python train.py --n_layer=8 --d_model=128 --n_head=2 --n_kv_head=2 --head_dim=64 --d_mlp=448 --vocab_size=1024 --activation="tanh_gelu" --norm="layernorm" --norm_place="pre" --norm_eps=1e-05 --positions="learned" --qk_norm=false --attn_scale=0.125 --bias="all" --tie_embeddings=false --parallel_block=false --init="orth" --init_std_qkv=0.0547 --init_std_o=0.0 --init_std_up=0.0547 --init_std_down=0.0 --optimizer="soap_variant" --lr=0.00462 --lr_mult_o=0.857 --beta1=0.95 --beta2=0.99 --lr_head=0.00603 --grad_clip=0.5 --warmup_steps=200 --schedule="wsd" --decay_fraction=1.0 --decay_shape="linear" --final_lr_fraction=0.0 --batch_tokens=32768 --seq_len=256 --doc_mask=true --train_tokens=144500000 --steps=4410 --dataset="wikipedia_en"
Each number is 128 + 32 x the weight over its row's rms, rounded and kept within 0 to 255. Layers, rows and columns count from 0. Numbers have three digits each. The size before them is the row's rms in percent of the matrix's.

# down: layer 2 MLP down (transposed), 448x128, rms 0.118, rows 38-90, columns 0-127
# up: layer 2 MLP up, 448x128, rms 0.132, rows 39-90, columns 0-127
down38 105:121174123134081124167170116114166124068068134181120108164073127119147133103108102143169086121147086111117142085082100100115207076116102120128145144163120112143134158086132142130110133138127140160167131135123179143129145044166112149134096152115152138091147127126188164090121204092153118099176162160113129165149165177129102106163154218137120106160061155157151128144177082136105075196139
up39 103:153131175116154063150118075147091138164112147126132152042120159157145223113119107137177143134123095148133074123153107100121097120161186112142138135157153110081125122183138137144096097117120126109111136108095123077111124093132069195000162125125116124175074159139150119167085104123166103145189125134159134115100150158080149148092121145114146174166142145172143168127138129127156158139089
down39 110:152113122173129142137194143133063152062125132164088122079159094136099098147091134095210122137135147163152155149136121139162103086129088102086084130165166149203147119087155101094132132193160112106142147138115100111187125160162192126091133159137175144170150206091107167138120127139082173135079167105152116090165134141155110094139116105087114072122159112097106115120113194162104185132164
up40 132:165114142102169121072117139132110153070181156127090091179177183130132132118145101065097111099124206154102113088142138146162152151125146093163109092049136116105158129144198137112155135080111137169123130186159087106088108093114097131133177108135143177134086133115105068116131154144132130139186100094096066138109125123122149147178092112131088158136162173143117074157168153130123037166163
down40 117:130132188074195145120120131169152117148118156097149199117145121137186147142130099118130087097114083131120107131158124158151109108181096110140173149122113078104104110112102102144154055153189107118144101110121146183109226157109089126146161156142140075152170158124130169128169071147141132200182142129131080096153195112108160198115086190174119143127163145108136145128177108131162138118102
up41 099:194129070158127087176056120183088107074105165139125112108152155104114137155149174175103124113193128140089108124117136158190120127083141140088164163110107078175113146141127137109114153157103155131139123133141067130154133173121126124082136142115125135099062142162151125107093114053113124093125074071141063160128119170135175074134111181121114152089168158152164170133103193170150142179097
down41 099:109119151126094141118128154092094154140158079138106118170120138077152148130121117167134121091110112119052084089145135112130146116166168136120139135088147086193124119113105159129136134140139087181110190131086096158133136141024124109117182165125189127128125160072139131221156148162208107180046096114089108124195118088131125163130094155151135116101149104149125133156148181119131113102189
up42 091:174096092173166100086079147108111133154110144164156159078133131127090110215148085138160116170153093083157126083099086068092191113162130086091135052135168116115140133126129126119115119107086118124167112168084107165166111118062118097140193121132208102144127140116115162139141061095107138044169088102135117116122135141138146161072094149145123112133183126100125167130102123154138127178151
down42 092:140155132138115123113097076160145156147128142104166123092109079117175142143143126170109157131129118162149084141168179123148082121128143068163093170125134119125076123115172146134191129182129101120148091173141126085180087124124133200169140077163070048146115075132139136151174186139120096182156115083120178175103124156101117181123125113048115119045123149151150138116055122116113121154119
up43 098:143183114107111099057096104140101100120102141123142157146154152156097137158140117184127145121129009115084154149156085191110077187099113116106122113117110102076150097171126154098142099176147102101124092157125104141125094150137131176089149150149157113134148159142125142087139024104136098111147144102127156129153054160168062128132125166144143066140156177129089138158154160142161164123070
down43 095:100128172152157141103116062137149167124147133174111162080157128089148138097108162111130122166102224120174135155102126150183162141135164133115212115116130114177110136111136085153126124103144102140138099075138209149166069065108154135137061107134142099080154136074153140114136111127077094125098082087104118167150130094073208106107153116068080154083105131147151093103141128144123103102134
up44 096:185129102119115110094085138133162056097085104128130170146158124186171161134139167100192123153107124117212101132133137143096151057137111094071149145098105064134133126122156129128126111092146066141117069145091173180109142157100132136149086108128168099175092157156147148099127144097157134151141220169110130108178118117125174153149105160150143065182131166166146168077173134116124139133091
down44 097:136163102169080141135128101127121133128104119176131140153106135137151093131135126157181194129101127137043137143122117114155109178053081151123138132120066123161095106126103077086122075057116091052101111143158113061116087081123117181071101156098111152104154159137160123156084164052170122124096081079197157120121112135131130137125163130121112131094095079169121159127087106146074114130098
up45 102:116136098147142111144148134164160137123074089152103154046178109106078113186143152106137118150057126169117111137088148114117119112050145118126091100130135135123119128084131187132158108127109076151068131142117064172111110106039092111120137148097146153121127089063112166118141162143120087114188147080133065106170086118072077106162119128151119131192156172132189103094136091144131135125174
down45 096:104113151169154104122169141106139176174116084138199169112120176158095092120058152130098104180071081149184154170114175167103167149161098052144078099089127127167132113125147115140141145147084182125085142163086097098148054115157126057102146078139153191132126120105106109164122159086085090134185138123146134141134104117181161166093112104143126159147146122094124148153119117136123153166084
up46 089:126128119117120150161180172142132138088114130161135188117162110177196085102141078070157177108089084082099102164146134101104096109144081093138070171108169084100114121141106137089135128128142172117128136071109201135086091121141075059128059068116096135132117146136126141113165139176153183126122159179121130133138178165163109122157095109124148147189191171120098098168098133133135114128077
down46 095:142143119108126104136090119074120152094158108156121144087171138118061084142087123156118103161132157141133143098090134132149158160128119123154163097103112115183208187136161104159115154128104156081171130123157146061090111136118136110161109136023178136164121020141111176171125117149110177131113144086101132094151109081159146100086161080173094144159133065163185125130120166126132092109117
up47 110:079130126123121124126077093157184114206116145098143112116116142091133154121073167123103143090125120150144117136095140161158116041184125133153150120091090095144128091159135120112118172168150116057103131103177152087144125159125055080169120106153139151126125184109125203164137095112179111130121154147049092194170152139148130102106137138150157097182042151134127127122083168092095143103101
down47 118:122110125148153170120181116112095169112074158173170132073150134100126112190155143114125093197123108147081139146118177065113100113110156144102118130151109119133163197136157129106123101168080128169152090115101120096205146217153178136077157169158123102118114140082158135089104093158129148089120105114171098093155173154151206120149134118147118130141194096134154175160132160126092146176175
up48 105:129146118157125116124175137170102168042097144190133108139131169131130102146107171116139133150131127097111165161125101138107106168123159138117145133175147132117134136149118183039066058077128119170096144160129152102127086201183149173111097079174163079080151109148172159096144116130115128076138097146172151122196151148139104131153106089090146135088183126158145130172080183086121142083143
down48 107:064145137095136128147084128155080159125157132127124167159093133127125157081095172110136096118068148147131150107112120109116120174124137140129180116108106163120140136116127078103155093146102105175067091141144078148182125110117079082148065142198148092063103106147098163169104062129200107108127136130095073144165115183080119125063155124151110115107206138096087079100132148055123108121150
up49 104:062146161127105164106104202120161109086093131127069064164134154102128150110103139123154129086098125188105096185111116142107158096116177118129126188094103094142160114158161162087088084107145189077099118145150189058154197139135129110121076127112144076162094178182119138129138135123209149155149128155146087137089147116077099130147117161192120140116152142122156109134088149118158132136083
down49 095:084133177132139107108139182148122182107121136124073138124115093090157158148181122098146117095127136091099094182102126115113129150111129131110174100175181076082132172147131083133171090147103113165101178104177115140133144128129202150130172155107143148142095124047085155119094103143088153140119142164128090204126141121147130135127096083125124130091197105096230170158191121148168075143122
up50 106:079128145094086103139160141101178132142078156133151165103111178135145105191126141145125120161163137189157178130161133117076145092117165145112145150062132113115149142167145133170095158099145143077098100104136066155195116172105131119135108095164117179173067129129157061112157083088109096126121087094136168130115058121173167098168118146128100133116143147121060203077139132111077130149177
down50 099:075103140048106153177106130134101137112157168139144090066175131114128147144108124131084151170144106139061078096085179124079145157118111128159146069146096134166093127114125126114107119174159124154151154170127084137072076121092087143134118132161137149136085136081096123121157100155136125065128143155148095098149143221140111148143166064178156100081057099196155087120122118099123119176129
up51 093:155145085122112180120118159111179102140085101126117108149103145120144109113108196143118095075077179152120055125156151143139128116116124147127137154098088179202144094097172178075130086144132137174120144150191114164146117102132121158130120143172119137175132159141161085101096190177082123120111132121094104116158068083095137090192077134200101105150168132156091101119147201166111103142175
down51 092:133100098099131111186107173073149163116132130120105153078126153142130128079113107082097087155152078116197176107121165164160083126142116119061115130128185110147159195119140071128084142148088084126146122148114161107083100192174133132168157091126133130132130149128065142188129154076141183114173142099200095099158136145127145112087129089072116120101141071078108072132136141143166151120174
up52 085:099132087115124095124121094153168155101089110129101139101160134128152131168191169114128201149140144049130160140160107126070147145183110133108105061104132120132115132172095145114118133135132117176059197164131145108117055159160082131105130142146146128188060135101143128144095152137165114106084131168074075123125135123091081193138080148127088163127145159152092126133140164074128172153208
down52 088:068124176139164120165163132102095098176165104139124185118150125062124121119113171109179098142133141142142119115096115132165095188116158089173186161132169124180132147078159134166157083139177168078109125102157126144142170135133174126131212141122159150148146184099169166155175143135189144134135105184178120083111156098089156116151168188191156141146126136120134108122091099166085161090111
up53 106:128159128184129072149121159126115078137128139161120145127135182154114055169175126122166175168120148150140072113199115134120147152075126114112119196124094141123149159137117129094095081114138168048133127144110109160161047184123141158123135092140130132154100106144133105085113166047094082147096132108157147116122082109125122077189127131147098211100130119113128190160086172176143132166124
down53 095:117118161132166116124154079131107147141149168141126166124156088112112165169110142162169194187151090146113142154186150143133175150167142171163144149158117155106098087163065118169120134181099157173124137104108161142184136121177115113117141087194158140140191170129136107131106066140196130112148135079068088085160180176165112118088126121124127132106114129171165128144104182086054180158138
up54 103:120087095146145122133035179148104130116149238110161170187110125138123128103101136124131106170135174141151147148138148132110106138131105105162107122129137118145133074111145095110174177135124128132181150143131105179211112100100096139061103156145169087128123111085109146237132134106132094053122135105112102129086130183101063161105100102150124159094119093127131133088089116155123179114162
down54 095:106081179135152118117053086170136105092070064128108069111122141149145108144127105129135142145100107141101093162112156090110143110088046120123147192149066153096133088146135123084165136098178070095077094068108104145205105121154164091114086142122111155156128163142166103077131153156142123156163121111139074143117100135106181152103094184133152165138129110143115063153145109073129123168099
up55 097:147064121102148100203198109166176124105063099129120130113088137128088148104139147108083107101097135081073138123171066065129150104161182124116174155185176159170105132116149152085155122182153110106164124123055133124057129132094115092134146138098097128090103144169145138160087141160123135139149109124113161206123144099123143117067191121062140161162127121143137117116106148109122081130092
down55 101:090205160108145112153095088140121163134193164116107117172171149136171145129126090155106096190142147128099087159131112138100150128092092106085124150201090135086108148173190106135100106141129161144081082118155101128121165162193057090160126195106116181118117070068178103131121080131129150131137118102121094101128127114160131176080122152125122113167139147120103157046114137093072100129154
up56 101:113135125194190133153074141115143119115125106174108086143124126105156094088154119164176141073101205104131098094150138138125125067156176078133146089121072138151182125159163144111147131135194151132169132144133102085090142148158114149153135123118147157139176086064183132160095139101158171114086089154134142184154125140096120126185073128171134139161105082107165122088190149062122079082110
down56 098:132117112041109058122178116193115139184120177121101171122115162054083180167154109141105127151121117112110093109175115089197154149146103157184093165131135169145141111099136177175095105158140168163120109159084109080169131057175139115104153100103111144107123167118110078097171101162119110146097180119147158169109094110133120085099133182101096111142144157105120117160151153193109138134126
up57 098:166121109102129204168129123162151148152088143127063119106154143117111071128167156116120148229113126101113097105108119121105116144139111122155074154207081131116133161163117161104141143155121130085044086118176083194134062120134132112088120102144099144083146146128148097133086153146148103134077169143082131198147089161096158125195127101111119146142155149090129091129094163090080162094156
down57 107:134162090131145073145101141162119139075138110093174144094148119128146083053114105167155107129118150156083091126076112106151095129145094121142188111218084107101153130137147148082100163105122177205165104093084155090155109127167131048118157154169090142168039151163091158123106185134154091154145105125184144174064114122121115098157112150137136142080133103147112122125147135118133134087096
up58 101:186118114147158076126148127127146106165109167158140110107091173169165165144136099186118080122115102121129117120097143094149073157183123119155176149109147113141111197139197157162125159088113136039115091172124192143106075092124124077144157100140138106108082138142200130172083222110119141187140136145080126177150157087119108153126154174156113165109086104119129137122108124090159104112100
down58 103:120158127153132160165068196116165168189090070136148097174151153137142107114098128179124129175148158107089124186125173081199111072157113103119149150136105141156139130155150221138108117060166068122145118199133102170149110121139150144115127118058132126138084110114079107148150122139092104163138119109174083155112123101106155173162104148131161166126138128131101173112161088152178174135081
up59 093:090165127130148107083097110155137158163160128170169136155095132124154152114133092157156094116092168163165155179119175135195084178140122107145089164165128174110162158133154126096131127155118101098064107139126176163172084119122110103073067142114128080151123100094094104200117121104129185159101132114132111120087145138153134117109113094159148138073133092164239142048103128181156135086110
down59 098:135133115167183090141085086186130147146128122121075120116156103122188094104111054138132176115153113145139125114102154113129094134095116128127068115138124096107178174120148144172125100067090074139072164130188145160094174080100117101106142111103154162171049150110153190115117111115066108058132096118126120097138136140138148052067159161101134084095129086133153080116162148156145108085147
up60 095:075166166176188129118118058101116119087077101132136133104108120110101123147105123098190103099105125049120152179123131116073124088160118138096138123122184077129149112159113127111123129162150071121106089127120115106109179153147188165123087177172125140119135169132115151154160093111154076059148061103112137090129088093175104162210154114153164143146125145110128063149174188148154125098138
down60 091:139123151057107142155132116123114124071153102157114127096109099116141185092141152129125078116160123180174142089142145123138131133085108106174141175107093215175145094126089053154129181182148172132180117130098152104105163106100165105093113149162163120190121135121153144135243146099161125144101118156121109118136135101178110115118110069136092167142062142105122094117188137106113094160080
up61 098:117112137069164158120120071108132139100153083109132166191145104203137174127073143126151113110143078136087116132070146142194121144077159098107148096156130190166185107070130135105168145061128141154088139159139165191172170074152107102111150139096133126127084120062130115145119128177087127098112069123092120127163182096099150146124160124146132100108093145106182126114158143168105149060129
down61 101:147149110135176118082097131110102058104092078142077113115141140117124098162063121143099083135133168143104126165123075158149124124116138187108142129116070131096082137124090090100197151106130125158129152080104138091139151125206084192093158147117149145117116105094153119143150155194114108121138100121051103132152107123174106061108125110100076127120139113102158157037127073196101104094133
up62 092:176151172127161078170135084137123177090115111145084096145131110126139134128089122120187145123151120098143106108064128106158152112190181116134149116134181127128123133169067098101101115125152152131149081058158069073096168088131100117174124154077137099128145104140116131114171080156182137143104065130130151159075185231114151150098166155146156170158128131091131179124101133149108079156090
down62 095:154092154155124125116082100153087109077161145141123073120109103128117074141129155106164112098127162117095169172122165150112092089150131060078153079100094122137155160204140150135073112161199110137102144109061174107123158121113149069129077132154094138104160175122082080096159167088144097117125160082104122100121086107086176140161121119119078154129150119124109141049130171112171187091155
up63 103:048171142147145145131172082163132197122120131098115114130095159117088134139149161113136161137143108135137137143162119104176091151140143172125110140111134128129110141133084190086160150127192146127117175048136180108123151102173097113098152112093114094085112137130061122051110122179100184130137064117148083161197168136124172126115089167123127148169153110146101122090078128103105092045172
down63 097:141117082084122104169114139155136131104176195135180124071145090145156156156126092151135122075161115113131114102028135143126176154151123145173119101133112115152170061157141192154170134116137124081148096167122163152088178123142121109128143096104158096108137183116075091146155183125174153161149100109124179153109167148180165179115127144124079125154114067121116109067127127140177121053086
up64 109:096161108137129122066110129107133138089086130139170112070103126147099122106122128119134086079115198177142135182143084166075112128142104146150114116183149112102139121168131150101134101095142175163101164200130180102083116173120098101176152203156153189101113114138060158135113207148171145165125168131147066156131116082092165141176125111105098082103131093132177126129177147112105174118160
down64 098:167114081119070167118117140102058122154111115123148155117162053140169094090133108122128160167125144126145145150136064125079073125159096114164121161113114146084133154182156136103164113149102081156079063159148090101135131072045121113151122108169073140184156160116137127148103124082106131099168121130118159038138115122123166215134145210120114099138145142109116094111108162123140126115082
up65 100:128132153099135141129209207088087119109075085127164129166131114104124094083101127113152113134073176105167104152111055130126130127171109097148153158125062114163136121138125080098131127151138174113165156125117087150123166055065104134166119127095065167061168152179103141143148155162103141155112156149143160073089133148126180135078172154075156139125073124111155154085141094148143119157171
down65 108:104126127116139089088059131153119202120150078136117109162085097145140128099143109140126157100121111152112100129110156168074153137145135140125193134075118163080110138129130110096098089121123111116189144143159133106125116114067142134165092162201077181098132094097111077170134119131163114133159119142127162165160140129168169097145148132054130070096168141248155080107129109082133162086084
up66 112:175146142183115159146075136153088128135105083159152154122158099181125191121069128114136139089093129143107165095137102136111073151127104114112102111130121087155151171097112162127180149132140151150074127103180103110115150136092125129061090148093190084089160145194188114099082142188187099115160112120112177133114110162134128103204124139119185126140118177163149114163162077166121101087066
down66 108:071089165115104113098077114107181075082111076161118124108096156125078176065157127133111142124123152177085159134152098115091105094132116073088142160130085151181107140097153145165150166088190131102127162135168140179135086140116120158176074101130118148155166108168129072128122128158141178169185125098154130156149087162165153167149089121074072157140113138123159167108090071176134130125085
up67 103:118151073131145160125072061137146156163120172157085166135112191121132164201158088090143167085146103111112141146165118098093121148156113103110108106104154097150183106114131149129129137183100147085159131131095180154133066200166085100138132164126113164120143196148110161123154171108083112147127133053154141163134145118096125139051136131096092178124131142167092144168148124036103114104103
down67 116:170159040173147159177088079136180144088151174153155162163125170094112092160110104107177146081083164135182118105121103071155089109098176097130111107106140149156129107092176188159131152152158137123080114143099116134103112174137111127134132189143168117084129159116078065174135150181107136156152116137115189151142129118089185153144115132104094106077162161104094100110065116121142106125084
up68 091:091117126106102128163118087035070163114186089117143066160119117161137133130126114150137094109153178108102139073101126114114133180128144135175117123142106095125091129183117147129078116162115079093101172182089134124119124118126133115037127184082119155140174170082168131141069158103139144103108139132091114102131122129085170152124142076163154134141141091093196151136132126163172111110231
down68 101:141127092081180120208129128090091148122141134161170148127132153164105152146146163146131148129105124130136121099072110126140169092066147150119173092179160107151139093140091120098126140141086078141125143088137160128105095163084047114100140179079164164085116052134139118235125193089135143100072188142112139146155092111170130088097144143124159109138168093120149131117200112116136085137118
up69 100:124104086127122109184149139106092126127107076140195154090124116127078156140123133138113130087107149136105146175145064089132072158108149163202095200103125122135041150095118120116128054126175119138111150082062130216170106140080180123120171122117121177112151121076167136129151169120112135084143117113137132101160137177150112081139147130118116081107133150185129136147084092094088093092096
down69 096:110156089149157130142115149127126113125153138108106154188151163071122175154110173110139089114138127136046050098089132138122103160171113185165083126027150103115159076124115124152131102122180132148145132098145117125086179090101142130159128104160143112113148118163136135165110148152164108160194061109133146081097112120137114228181139197122137136155094159167096088175118112104164142118115
up70 103:096109207125132113149072144120131098127167143106158080179115114146092052163197178125130120068134134143141145147151063123131185125166075129110149147109118111111130136119153108052149139135098172107112085216151071114112173140123109116160135133144138133208099115092109129115161092113153064061150084192107114083100122115133124125175144149137150098144147150130113125084155160131133103161185
down70 098:183138134204085149153106119154146128176192140190123146169159109079124126132105101091172183144173120109175156082117133108132113146128074133102110133138140132136076124140150151087149112139145131176183133169186124148160127119071159181100119084130077127191180065139111098176174128096115152178190183112134084090123188143102134129138124139094108077111092143130154135155134112103180170123157
up71 105:127160140160138117178104059102096140205137125159127124174167182133152133144146137082143141083137043144052081144142106164136151148153111084100110137133127107138138157137157168121144152148100076102126097113143143136108071170112046114062137128138180094088083175172154102127064120084062154087124161143125098178144165119148158166151147101146161121098123173106125120121112074084134121090128
down71 110:165162078146069070117108137105160174117122132157102163161179179157147144177103138071153087092107069186096079096131131149143099109100117117101103189151115152139142116064153171112133093075086171106092098110107099156132127109114026115158124185072142094179098150123120113140105091085096097133116137090118119097134076125137135138115123164131127123106065140146104137105194102159142159102086
up72 089:088139122119145144133190076142138163038166116135086144121111141116114140085147133182074172107166112091138162079092155140144133120121135131114143169130141131164110127113098134096204165191099133164139146175148136129143132141083112180092162093090111119099154132144123139120112066131081126131149072094102160120130124199164151134056112119186102114161194135211182156104095118101152160075108
down72 097:099127083146119150166148171119092062135129118078154172126189112078171103148154093084131159118167121127060082104178173143150073136154061088126105143104145158074137148143128117102118173152149129115178150133057164107085122124098131136113093189128159118202089129090078136183118110136050166130132111158139141119151161081165145113186087117128120111124119123107061134093110114100099155132163
up73 100:091128100150149105118084155141108111142124096133140167151126120104159127088111103158065109114063188112144135072154169081111059078195125124148196136133158116131116143096164176174098138107152075107103112169144107186127191089067146124184111141104108144119138166153103142197174121164144091160170147149133131105108161147165142138137159123123222113132145087122137120154144155080115190158158
down73 093:127135148112104069111196047134139132108121178094106095112160112186107092156157136151144127151153099159119142196061128182087157201163165163156131152118126141096139138169103153151114149131086104070121105108117068071129146134145104168118154126183115100101148110104177133148150156137147148075137164114103130143133160129098096090058068168111100100131110151131153129131112131189106209068127
up74 109:108093108148117126123128163181083174094133157124162110142129150211113172150194130096137168095150154143073139124148106102091154126155111139088158113108114080127167133130208110142131158112077203088111096139113102072168111108164149125092155125093072100085084170132164144123135175110122094136156074134099086090087172179137136135156169128062158172212165145134133108118108125176144136141113
down74 111:089089164172102143157121115113131091154093154118066118195117178142133149106135157157153154127131129177073127111134111122082115109110138122095088083118127143059131168165140137176117124100054140190106094153108141140086129140119135148161071137188070125191105135125132129155093240150113115109143070096131042123145126087130127113119149149157124129123164068122176099157142146108112149170184
up75 102:150144152154158135111147138141124151106140155145137154157165180117117075107078106087135165145079090118137111089081125144135212099099122202123107176099137179158144125116096130114145156185136127123162092108125054110134148143135135127151105111181071153139129119157065064166105153172153070139139125051160060160067135113170128103102131085178083135146120145075156147137062134136123108097166
down75 098:150168133110118136205161123149172119092148156138120142115206125090162077142136160106113128075130126120126153081135151107132072202175125091168103154136138108179127181156108141144136092100107105214147134119095158123142147130164122142104107112162154116122128167112190083145145177141133150157157064171099188139114151116096099125171174116111125149127125158105200066085095157094136092058169
up76 096:130068119119114114096137162131148129119118138115099129074134134165188097170097107154190128173092153128114100156156120092129175133099100182087186131081122098098150112150156068080080078090125113077116161142088109093136140148137100059129112190159109181120153134098130168073099149097178147089084136196109069159131137124110118088111139069105153122177130135130141065132133150175121184128182
down76 116:110139113163089118148201148112119131115076119152085094148095150124161083142109033121166105113126162082104138128132152073136136110078092205106186098151099130132126092135127082098091091171148179089147166180164084123131129059139071128140108158174156138131119139099127098071126130106127151103123103125089136145126152108156163075120132047161089103129166092099155117107119165138092148132047
up77 097:169122073148172196103156127108144123063120118190108122139128108122146080095123094147161083136145172148136137195091139228113143179100086167119115128105179138092138144114122125147094106097175173213068152132107097199055103116078151100127112119148087112165116083121123117132120145164127152144125117112117086130114115133150094142215154078145115107115107075116101092162126116135158111111110
down77 095:108135124115087173097119140144096084129161151110095166125150118191103106169146124136096106127154110215075148096178112131119084137130084181157131142121146090063073109112170100184060128112149115126127096083146132128104101141105138101089116104129185098130093195120191116120104108165138185106194118102162070107187188113127134129184104147085085108107131067129088162096144145141131152102137
up78 101:112135153145084122107097149133146116090092131123084111158080161121163174140124143103137156124159116075148082129083149089183147014109113156179155156115151143176123140114121126138169108117122136143103115069126116067147173144113118135083209142138129084176126206090095137155189103171092180086133136098177125131164151153147147125108147100147095093128145113107175177116077103124150050129149
down78 101:094151173128136133149138103063147119167157156154074113087105179156111113197187178052157111155138154125136127167162095156138112146149126136129109148110093145169185082096138106133103139121158159145053131104130117053171123153112114086109133114153116116150044130076095175114104106174087093117135140082158105157098124170204147121119109094159127117119090205164146126122133140193124144092130
up79 096:147145116071142070133106126133136228154094084116173067115106113159098135124102120145138065143143163119063139146153111148156134174133166095131080130171132139161035178124159134103155115163136129119107107169123142160101128133082118135075144145148123110178174184118175096055090129192182164081152131159138130071103144169140105105146091162129099146116104129179124090083144136116128115088151
down79 094:139128138106112148159158108119163115158143158134141184089092154149140078159107148146120185101130163125144107171139129156200122141098184196138165085130208099123156143131127075143143120152159177086104138166132107083125132201105124052192145080117152153094134110143120141135098097137106110095103142088094146131160145108158120072124158151142114101108079099117095116191080180143115095057055
up80 102:175054104157144107139085175095094122181117091160139133096159134129152146102102091102125126114145211113158083154116111117164142143158128129183109115164117114166109083150098138198142125110080148178134147145124024084102141117146115091053111159099177134146152100152152117111073144132094142147164112133122117102105140168109153183094149085060181074145174176120125108077092151110138121109128
down80 101:152111139121132104131102121139135137123089158184198094102106109120158135121159196161078111204120136165183160129152142156088133108132156157072082120125147098121188129114198085140174144161166147123114199116159149174160084181091111119133154089158103174113116137142121129160147164086142173127095182174132122139163107118087130165090101053147160147150144064152139118161141178185148123163154
up81 101:120096148139152147152119111115099131095106174114166130068126186120148170147096164176103189143166109114092137222143100152179116127180155154141115143150163061114108161104104085138106116091119129093144146084195098145114086143095027127100160169173151087083117089136116158085136097132103184143104137120150109190106181157065177108103113141099113107127155130139125077138162139101143147098107
down81 100:151082114124145163157099194115038136141159183139146092180117089088168131119119041102140150139068120144128154144173075146093173145142102104125150168100182122152095176141066137111179068153094161159165148164138099112134142155135176111086144119174137126129071162158103125141137170126137141084101158125146111152098162155096067118081097124142101134133123059113089168136168104090157159125134
up82 084:113128141129168145118101132083141107055121093106122137102156152100168155151100124146139138092121091102061101098067115158143122139139096154097127112124186171096084077127164183128183140075140110154097048175129116082121134114140157155096112128123176119111101101078132096134093112175191142161097162120092131116160198160085126116140195162150093118163100119142191175098127150133147198187110
down82 090:153198185087161138132187140086124197106135139112131106128091134093119186161132094095159087134196102189135153164161094208107119150202153116164138148123119127114126194091081138152099173116134111146115118100205064114129142181097114134134137107168155155170153135129167106109129145055099099130133121128144167152148161143179112099158152142103068127154132102156088135140095134141126114185164
up83 100:136156108125105111111059187183068165096140140111137107088104111189091100116196112181185096118148079133214164129154111144145144167082103161127131153152096111115092156141176187156137131137153107109117165161099096085164155087153095133075082136163096132155145143082132140111089093153146172092118128101105097078129105175127164129121105131155153131118119104109156110098060074163127070082138
down83 096:165192078084115093113112146166097152141113117156190158107139151183113116119088168081097079138130121114143082120104129112049188163118137118078150120141136196143112119110142126198127113201113134128167158111152121119145094145131079135196116152081119163135066100113169067079100130092054116139118123121110136120092105145074106077138145126131139098192156086154175119163161146114130149134085
up84 102:074141166087106134094093104199118140148153161171104091136119171124090166114138107168120077050167121148124143129115119148103135133090151129088191115075145088130121142159080125115157127174104111121121158165195154080178110079155142111136091136143094135121156159147132199153076170176107204164162097113120096148076108132183112107175141125171100154147146148114147170074128103082083158095118
down84 103:107106114173121139120112180118147144094146118040126149149125178186184082188120126123104183094129105133162122108099092087138172165124114124148120090101135136109154133143183167136095148047149149107138116133023092156140159143110112136074162126089099096133151115110106135112148077102184080088110137100122123153165142112061155137173124179139159096122072120131184065186146103139156119128119
up85 102:092107144103093107140188150099169158130068106147125141100113106149164109120120096088114101147188123107173135039175113168097052140120161142141133099118090080101072079154104106096116115058119104111146101163126156106091062118118130101122122089075087154096167165135147107099126122138146158103148146096167129133141132064180193160121170100201114131172151095110093129179099079117135127163119
down85 097:136076130119171123154116098070166137132137069143120126107118151086139110160159127164129060158148146158062065160120130146115145071109115172092136121110120153145117115142102036105141105148133152151177106158111115091196095133081197151091136084093140174146076153130209127100183161137090153096153174160114165142112123075119122150118110109111103133084171117132102075059174088120139138123142
up86 092:121122086100204159132197144135089194099145090133082113149149131189130145088170049062069111104146095098110155112148154132206175169191112036100151116148115044125131130113122139116132125181105161058136126135142123169124125161111134133148157130064126095101148155101106114102105139152161133126128086128117164110162132139104067109099146109143117109092140113129125143126107096151081159100104
down86 100:137105098130146149094141092118113139132133144113131087108169197051099113145157209116117149058137157180132149127106040148169081146195096181141151119131139112087078100136146154079130155144112148083132153104140124165110074163103138158143114095132137131170067122100133132179124117112111099138128147117162126118204106091108173177121142124129132149148150197115141199068148168117166088092151
up87 104:158174131124114097121171137160221115130141128135159107080184114178083179146140120116107081156160076128176088124190145127102147088138121091200158110102127106125114167168118141125156170150144150128111074133105151199121096134085070142130152191091127143096143111118107128142053148135162144126113068116071078171123169139118148134097127177106131049118145149172172135137150089104092135147156
down87 108:120154080098169150167094147203099076091110142226097159186082153077087118133113124115148186135110117124125097166126071145166105092124185095117120103167172050107109060153115148102120111100102106122144115089167105102066131070129132144084080076171174116156072153098173145129114130164120157100123136162134152126117136116117122163190110114152118142135135133086105160144129143151175115107107
up88 103:098114149069124137146130162151147174063091187143098130119184130145141127115208170104093161141178162110143164108156125103170100113135165105127118124164167073087152147057155162144079120083074133131097149135062129152162123133131121121081102210087117083121073153142126118100112086207108097118134127178096122130133085110113113062128100133148151163140158168098139089157145113111159097171087
down88 102:090109128091160186130187071121086158099076155109142165122183130118159128141182177143138097132140110122105148138136103113168121087124124137105168131181121089112112107114126115131151168149096087158121133145091097166181105141137167134146066127123123145098158114114155148160109150178138100143097121168143086094019146126138203108078109170058090081177094087147105144140112137073049153132109
up89 099:114088111175159101158114151064163139132127093120140127192126167085157147193110138143135122134136102150090099182142141131159177179147136115147094089098178137098163192115138179106142130082140143147075170148110128101103145114137185130154055165196123141189059110133065070113104152103147147076161112119132205102125114151157096096120194102166128110137115121138092114185131112087118118117119
down89 105:092141170218134086090125136109065138090144092113065085137145152142117115167147101147163147135118132147127122137144091167143147142092136110131115143083103112143104194124135153123066152098148073138115082146029118096147064090130148118139108164131091090050140140132103153119160089128166122103145123113071148168054124087110173125184165124095128067158114150172135113145138071157097096137154
up90 099:173131134134175115132101054113095111117130116100131125168127105107186098096094150040136176155200107091115146125135177109137123195108129162102156128055146155112142164202122136149107118151125128122128082126096088066078112106122106151098165157111166121161201158123138106164102084112136130143158135086063142088102136154125100135106176118142112188119076107129181124096056162087144133154141
down90 096:166130106172133080146174146057131199107149151087121108071105127106190128144150145151122147145176157168079150149049146082102063135139156146145065113129145157111130121144090185066161077133144144105158134123082126170155140107057114135140101158120150111146138177116103089105160139101114098198100147174142113140134189118148125115187163102134066164137142099128159159116117136096162134091175